From a checkpoint of a small transformer trained on Wikipedia.
Size: 12 layers, 7 heads of 32, vocabulary 512.
Training: a variant of SOAP for these matrices, 161M tokens, 4917 steps.
Each number is 128 + 24 x the weight over its row's rms, rounded and kept within 0 to 255. Layers, rows and columns count from 0. Numbers have three digits each. The size before them is the row's rms in percent of the matrix's.

# layer 7 MLP down, 224x896, rms 0.167, rows 0-223, columns 64-95
100:146132139166139112138115156148163124157144181140070127107124099131137129073114118141124139116153
105:096136135143125095112168130104140173130131104125116115141134167181155142123144099090126129105099
098:154127162146136107161140145166102098133097120120116137064163113144123126157135139105121102122135
099:140142112141122161130098147141070102131118124115115095108117164139131139115101148126055162127091
101:079156138147118161141118107106107156149118100145072164122090136147125142134104184110123133145129
103:139107104068113115106099112180132159169134111141059111166110107154112111125139091088145172142087
095:088117105131113148125137152131149127075110104170115116130131138127120081130106124162083117156114
104:110116136119144123121108135131116134160148096167061139111189124139116105134129122143132127130143
100:093107146143122090123139113155137173145170128140124133134125119089088106146122101125145138115122
103:099124098112127072123144158129058145129119112093124142171131103108164141142150120151147105117117
100:133130072139121155107186170172115157149152102129130120151126155117143168131126139134117114131130
098:180118116119143136123141143108125117106119084169145154164100072069109119138148086134135122168093
101:152157128160108127147161111148137103107150138137185116157121172133106108130099108145104154100112
095:142128151113109163158132138126144132117130124107133131140125185105120141097166091063131102130122
102:135099136124165143111124110130135106126152138095138139136138079128142145124101118100112097113091
096:120113128148128117167117120124162099139138131134147142126097182134135111124130177114124161123133
098:117099092167113116104131106130155135130101139135159105135138121155101128122112117123111165094125
097:179124114152155153125142128160131128108111151074125157112095099078113138115072102101095156155101
098:160125127132147129137136134118100106135186133143099102138159131113088158125098116108139101158125
102:114158169137112108093122158108116136138161113161143178132129089170151155121096127099143119103142
107:114091121123117093150134065110144142134113133116116131104079137147128137106117109137127085118095
105:115171143107095086100124101101111129087136132116151127124138159132119104123129108145117110102081
099:137153109132126130155091132121135122134119167140139124110178102124105148104154125099139136113081
099:105104075128124103105122111106140154134168111142114178115123095135145164154125092111147094123117
099:147129078136119121129165147105107136119140145119136095134070139097110079122170138115120150140093
104:136091175114126126122148146103132169110135137130144176147138102135137095109112176161152180138120
099:129159139101147134142138108124128125137132093118064138115093137075101099108110146150155156146102
100:141153135082129093092122105115083103097116112125133142175114115122139115134135077184143147125129
101:136133094180147129161138132164137159150131118145110161115108155108131097132127115084108113139121
114:120104143167127134121090078126091157120147103102101136094137141142114108142120145115097123100165
098:115160156122089150088113115134114106116126088175109142102113091157077141134094160112132080143111
099:096160170183134101142133160128128136136096132096160141134139114106155141141105094128151121139128
099:116121109120113133093142157124136121128112126127087159153148095123172155152163151151110118150145
099:104146170121131155107147087131118134139167137155095136110131132097174082131113163153109133086094
097:124141117130160106111121118145063117099127133123086110159165179150142119117135166155112141126161
103:112158134144105135152099103160130110100126143122100117113138176068152141145085110097127148143144
101:126093130109137139113113137130077179162124134153099116080155109113116164157081103124153102126106
100:132115138104097138148138130143111153123140115143171136133106124124113129155152127098100118124154
096:124136148163147117099106140126180090104146138130108115136194102094117141147138157118137119139113
098:130118102132098169141154126078148157132122142162152108155139162107126078103101119104136142124076
100:133130097146116128128112101160052137161123107117122128110116125105132103139121162115162118178116
101:087113098122092157143101167097135166102136117166135093125126105157133111084150130149130088107118
101:107145152134121133135161125127148125152163112148111118117169145125129133084134127109105133098118
098:132079128098128129109123154109113131158119116104120120129141145129119122123161133140130127094118
098:146107048133144132156160076126111126159120140115180149114115102131097103128109124123135161101145
096:110076149115144179135154139136121117079141088126133106140125145161159191123121138100167116107112
101:141101158169135106189161132101140086172119183139129128137108088144140108130141164176147108163137
101:094137133135126139122165114127127117129104146179070127107122108144106124111117098094168167149126
099:099099112121126140141144113113146154163154140139151102119133123160093153064146125102119116146136
099:127158082109140124153109158108080121125143106131150102155122151120147127148102132111135082093113
098:165127127144088131135096132110141090180102120110110106137143158112114110142103127125103083159108
099:101104099104104155130126119170118135128108099129112119147163169100083071107111102103141143098104
099:113118157119167105183179130116131175113119086153158102104142103107181103128161114130138109169142
101:130129117142132173140104071131109118096142066112163162099143157103153106103118102143109169141098
096:110130102145143106124125115131132126129104107150140125153083108122109124098088072165153103123128
104:145169151110133141117158107139130149132128142159174128102119080180119102086127114173084140158110
098:116104110122108130160120151141116151092140130093154118096115147117164159104144102117154078116144
097:140112129154131118143163131136116122104115133127154106123137181117132121112110084141195125109156
103:158158133137127114127134151134117135147157156131096143124129158129094163107173086096104115106138
102:133118128162190102150139149138131123125112122104129147170173122162133116145108136117138127152157
102:160144155121111119152112128134130076130127110145143100136120148126131111143153085127156122204121
101:108123155135123132114118130134140108143121122124155086136137135116141143103148163141122137129089
104:069131162184123087114102120131117122164093123154163155140140163152138180075082112141142145122118
102:139132100128183115142107142119088177203129156112126127142156123143157085179128136105182116126143
098:121116114159139130103122136099149101110096145144117121184133179133140081152102149125148124079151
099:131119118099103180132067150119114118116162117125129153152176126077131138070187129191196127156101
095:120136152114124112131106145163120138128139121201104103136101156084135169152106112138159132164115
099:130160089110117108124147120094106128097119135167170113107111191112140134140050140153151151082119
104:128146180095091110169113157108139084082102116123125116110170137131164173113141134135119142114120
101:135089128122093145077158140104131087133140100127124109132115137131102156125107144125113115164123
101:102124105097111097073131132093153150160135132088100174105083128143153149097161079120143166133175
101:113146106168130106113153132135096126126115115129131155116126111120114100166107134139139101167120
098:130155147127124144103124130126146137105097149119134130091115173132156134128111127137158098153111
103:124141123150097156095125080123114153108133142116196123107138129127187151157125137172144160141098
101:134113113133154135136142123080122130134089152125146108130118120145159179124133145156127110139143
098:085067133102137105166133142131159122124100111128135153119163137183173148151128108139118140128157
100:114103100089129157117137133113113146162087105091182137140104110124141155101175144143132097099134
098:115112105174087145120155130115123085113120169129122128118091102153155150130138103175120119168120
104:140138118133122109113130114139149088120142110110152188115119154142125130160109124173156145069117
103:097107099152129083163126131100145103149129153108112114088130120087160127116136141112158163147112
101:126110144168175173112126095160142096144145138112134122098118122099154133075105092103117123146107
099:134096111108105108142174110113121123179155147139135143115112128138117087129133108137108139152170
104:126133159145121103100150093136138151123150138118098118125146122119144103108093167110114152100157
101:135162141121140139164104096116123124118144159127135110135142169146122150118149142142121146125148
102:104105129118121124137162146156127133097140089109135159122103133119110130110110143153121136153105
096:111097121094158117128147144147122154108142087160107132096138104132147139100091098141128178155129
097:155120124143140121137138167115119120091121088126158163129124140166123130114143143124172140089135
105:137132110161125117185153142141093122120123179120130141168140124145116128125123172158159125141127
096:152105120205103160128116098111114123157133172159132132129154147071128131070122148112129102105110
098:137168137119157151188133098164089161125110125161141132136148108136142107138123108178115153112119
097:114126130155149102136123133128112118136102148119125088129198139121137105137157120115137163108142
101:135103111151123091138089138168112153107122158130133118125143066110153126122129096105122139135099
099:115122129156151117103113093132161113150118136092161111132105147142126106125130144150145126153126
099:108123169154078140109113119155160095141164153104085111159134120114146125125121107123106096112153
109:174150149128112132122135174111170186159154125118135147122112117126116133122132097069163146105105
103:156141097139118139118118146126132164127139101143112122108139137129161141170131128149132138134092
102:103123145114109136094147056144155171085110192112088171161108132133153103094135130101155153139159
094:146119088118126148071170144123120171096154098126088168079106116097141135107107104113141113116127
096:127075137077121113115172138166039145124100095126183127110143106165159103152100120188138148107159
097:101127144142101148140106120152159090107120138122131178169112123126142119137134148129136107089096
101:143081115100111139093129154151139135142114148120114101104115118136111169138138172127119145109099
099:140138135082127109132128119185126124146121094147127138148120144141135081114149143157152150180128
105:124124153127151100103085071132099099124098172121122123151164152164131094147165125151112125138144
100:128171152069109111090105093126171117137132176123146109127145142137127113156102159099111134108153
106:159156101153129130149104141116097078140134145137146119138150132094115119104140119193149117127129
128:138154112150126140156169160138142153130142099167164198092099143122138135115099097140143136095136
098:098091136141150151144128137115131167081133120141120100141113141130159141135119191133082109136122
103:153091089119103097155120195155126101135121137101139145111108139143133137110147145098102135120118
099:130127105160165146114131095120129122097157086110138139108159128096122135101164135128144113130136
098:149113137085132062136159113166142117118161108180180154117131154145147167128127140137138117133116
100:125112134149105144144138121148142150104090124162124122136135168118101154139128115148152149125147
104:080127152117145103092111102133070131113141141115103163079151103140149148157105140168080153150133
101:064100123107126121075137136145147113117129114115114132082144100132158117171119134073124132119089
103:116135122123114120125152143131168114109098083121124097175110154141119139076128129123120139111108
100:156100166111131164182130104122111132167079106156093127114145150113122080110141140111120125107129
101:138121155117130102124157156145111100153131129122102147144119100161117130089141143137122166105097
098:116114163137150087123148158100104151139122128139115111133182134141130152148147128111125141164117
098:150108134150143113118113121078139124154109128131170129124100138129112161126166121092150098141089
103:139171131117148174119132100126148137111104145107148105110147142165096129143144078128121138134130
102:118116123141125133064140090161109124141142151126120148154168131141096130063123157143145118095135
101:144140158115111140178153155147114122131143135111173116122135067134144106111110175133148132140142
097:145149118185116128112157139123120092116128122102132129080132154161124152152109118103138153154113
099:108113143139125145124179152123141139167134139195162112085158132127118162129133091134125148133157
100:091131132124116145121142110117170110076059116099099083153128150158086127114144113151090175166140
100:150160103154112127138139123125127186124115192155168148145125087143139117116140146121133125152169
094:145147143172136065146123127108139093123119133152154109138115173127143127113125102107117092105157
107:136139120081116147138133128106144115127131133107124114132139103092122147126165148152121130138106
102:152136092130112171114118130100192114142141137157117147166141107118098102115164122215092106145141
098:138143074073127155138119089134141121129144171089103126105088143130096107142104104173118103122137
098:123088115144150125150130115127191111128138143149121140139103133107114215070150153134121135117136
099:100138098126098089134102123092107106120116130109115148069113117098136157097128123162095144152133
098:167105140160167081127097089135137112118152127158130103125128130132069102135168131168113120174120
101:163124097145123123119111131113083119121114158116144106154157137118090107167069119113118120154155
098:144127088144122100109088154124100117103163165130120112130119131104109136094119170136114147132091
094:145157128147142121076122153128090138140131148063110107154139143161163124137133123123133110089163
100:146112156137120166122130104092131181142105128111131119103127135109130147122100116097170083119101
098:121145129090121124138092168123134146130060109132131071165115122144135122137116120145161089121121
098:127139109127121104122126109117174110152107115119127164155113110124129117111132137100159072195118
100:135098111138155146163144151173122109118135107116119130129133152113154151150087141130128097177103
102:159138133166159148147154113128143123135127105108177114160133098143121103138068113125132133127133
100:096160130066148113146157112168167141109103141098129150118091150153152132163136129137155131117181
107:100161130124149109175103156098143103141172166151152136149151112133112136170108103131090078153146
107:107144106113182121151134142119085134181165090095158104101104099145068124135102114113173124130096
100:153071145132107140187141150136172140098132179098094123144078100167103133116137109170144091146137
102:115134123153137134117106124122141140116151126123143145156169118149142172107106131152141114089137
104:116185117114161132084080112084091139138116064109123110139121137067147090104131149155168120115079
095:139091093124162129163126122146147117145147099129128177174176165093140102108127110089146098096162
102:097115138110144171128170104112166130129079108067132135130096116086123125112158104117113138089098
097:115076148123142189124111129135117119150158132107150131110161145141063141133146170128132122158125
096:141151150073137173136096144166095166140127156130157139134124106114079128114122161123104159094154
103:143085093138142137147103164128102166171108162136086133156153093098142066133155143152127089150145
098:131112157111136179128151116119138147155131115119164097106105082135150160146109134086152167139142
098:137125120134140129148125098126089123117123147126084135111101108114149120119125112100163140143151
101:125154125147104103135112104112114130091134118085088110116124151098101093141128136081106124137084
100:116127108126115128143086134105133117140132127134133162148120124164137113103119145120111113148141
099:128173186094195146103109147132137137115156122145090128148158115126118152107141132121113106084123
099:099156146112135116149140119095171115185146113085175148134129140143175138125113185134151127152111
100:150115189109148157093155132125100157129121137146124191103126113130137136165135106156098136170134
100:124154101112135132109137147140126133142138137166128105118163140134174114133133156157106136146163
100:111110119157122129153117150059111110099125112111157101080141093125152117128113118165101147131142
102:090085132149105117128063089119156124120127142137144113117133128137121118143164178136137122127101
104:132111113122087077104136151140156085080117135116103098109117130129113109136112094107117105171065
104:113170122108116171115118166118132138149102082131114145140122114147116141150100107122150152147147
096:133104133132122163108115101155117091127155131111138120163143145111106146148105154075119120112187
101:124108112079145107132093112133094114097095133091151109107110140138168167103127106125112163117134
100:114112144147171172158120124127153187077093135102125103118140120178109152118118133108117144146159
098:138120168116118129156118088132154141150154120097114117158095132166145140141084147146113141152148
096:112085144134093141186135124091118112120134075145125168150121090157140104117157153190156099152122
098:124144080135153135118114160126099132122108158136074120122127143115118125138090146154101148090100
102:097116134119120152130121132149134149081111101135167160146160160085121112125148137139154142119122
096:156121105135133173160119119098101133141127158141139123140152138117100124103149133160180110114106
099:143151127125169096133118087116126147115167124161118133145152135105176149109145161118130147155140
097:092113153137091096154153130121117112149154152145129147140133109146089117131131141115114181145105
102:118105122123124134098107127163168115154156075166082093127103110094121128147141113151148116125131
095:112169160164119082139149150114080110140081124175127120129125118113137146161134117137123090110119
096:136158113122139106134120106114182131082125087129126125122117134107171084136156115123105130076132
102:181151122119136132094133093160113111126134156148144132122124123156128121168121157124122174120094
097:148142110131129166158121119121166159098123169184132144130108103147150124137106179136131140137093
102:145167152131144152131099125163105126118145153107177141147128118102140123133099128107109136079105
102:126132095096122115093112117113154125145158127122135119138114109121104070140132157157130124108110
100:119167122121132150122124148141124119174081127108138157102170114149138125096081144138158174135099
098:127105177138107111130146109123119125131086121137107112142119103140063108130130149110117123114151
096:138129131149141122128144107134129117122118165112130141155132182131098120166137091099103168111119
106:147135139119106132098124109124102174116095145100116138111107122097136158119105151161146141070104
100:135123121081187138133135121158125135141123144142131127097133108145167105152133145120154128133130
092:091099093132145115133114140102178111101090112131173091144131149147127157182139145150142167143103
096:120111126152113115125151111090140126152134137117094160121104085166121125085195153119137145141101
100:143148128121146095122140159135133153172115169149078114088115111205101107131105136107113112155122
096:132153092114106134123142102155126130151093162158161162084104139132111095106100114118131117151100
095:137170120091132096122138142153142117119135151164160143114126158075121149141120129119161143141096
097:092127125147110114152138102143136154126114125132118132141143152128139119110082134111150107121115
101:134130155132142143062106132115142115127161125104097120099114131145118158136082138158073103130107
098:197114134123123099098101139146121126136121136173103136140162183125127139129107149087120137147104
095:141097126101176125114104121098157115102125148127155152103165173079178119116115142118126101131126
100:108140121117140154125134175163132137133101153115095124139183109176124126122140140131103152171105
096:139148142124119119148142088149134117158129145107095118146133131111173132105136168093135107093143
102:156152108122113151105177101114136144153124079127139109145126072145121120142119111133174107175114
099:159132151139110157125133143135157155121136131112129166148133161140133162091099101120098074151193
101:076136109142089115111091148096118108109132167113106146115150154079135149133151148107123155086146
095:126118119181137159116161121130125121163170126147087144136118126095143128147132107135140181098118
097:142141172130108124118086132154110097127136088139154139152100104111117137135128160157141169084128
098:167104147133120125131148124123129149085165162100138126127133123142122137130109121133128113139118
100:124124129123125171108103147082117094080177116110124121157129124082093094079146114128115160164129
097:096075103113162106150117139069139126128145112141114076132119189096116156098152127102158155130116
098:168094162094112128107158117131117133097079135146129180119089127138145111120145095183138128101161
101:109142162086108126117121131100147100109125173146134152111147104092148125106161107123155084104138
103:186132118129143114124132139156111128122145111145103128143140123128158055130102103123105117108124
095:149144122098122204159132132149143113125150139119118123101101084140114102112128132137172139102163
091:142106110111168127137146111113168171107103088170108140098138154127106107096159135189124101101127
103:125114112128138116120144152139165195140179160112094120117091135108180100149135139109181125105108
101:176114154106108129156107128170128158143150159143119104086132126161139145136119153143082121105118
104:131160123128106145148145150144130142126138150123141144167118089134068117139097181125126116115126
100:129097144108090125156126130124095147141115135079079135104132123116141155086125085141127126122113
102:126099145129130134114122112106141086129150097151114182118099162145066123116077163144064138118121
104:108125140140116155104129128147129120082130095121114103136163143138111131107120163148151093126146
102:076138132104111129105176138129150155115160125132148171116125135074144177158109105151120128123144
099:072149142070134135117092110133131143171134131087165148104111132134131186113126096127109113086176
103:112085081141109158127098148189134163083151094127121126157167113108122122108118136135113186126095
100:144132134107140154096086134112146183109132140125133109111115133152086136195140105111081138105131
095:079111139142141102148161115110112139129118115100126127077202141144135138137105191126079111134141
099:119130141133081123133167164162145129176095143132136129112146154116128110082112134100094161129105
102:143133127078102152125130093149121110146129129110156125114100127145151123111033121134107147176116
094:139118150089129129128116168131135158171107086117127119143140154086110163106155144088149126148128
097:102137085113107142099167088137136151145094142172139121126145132136110102107136145151120136114144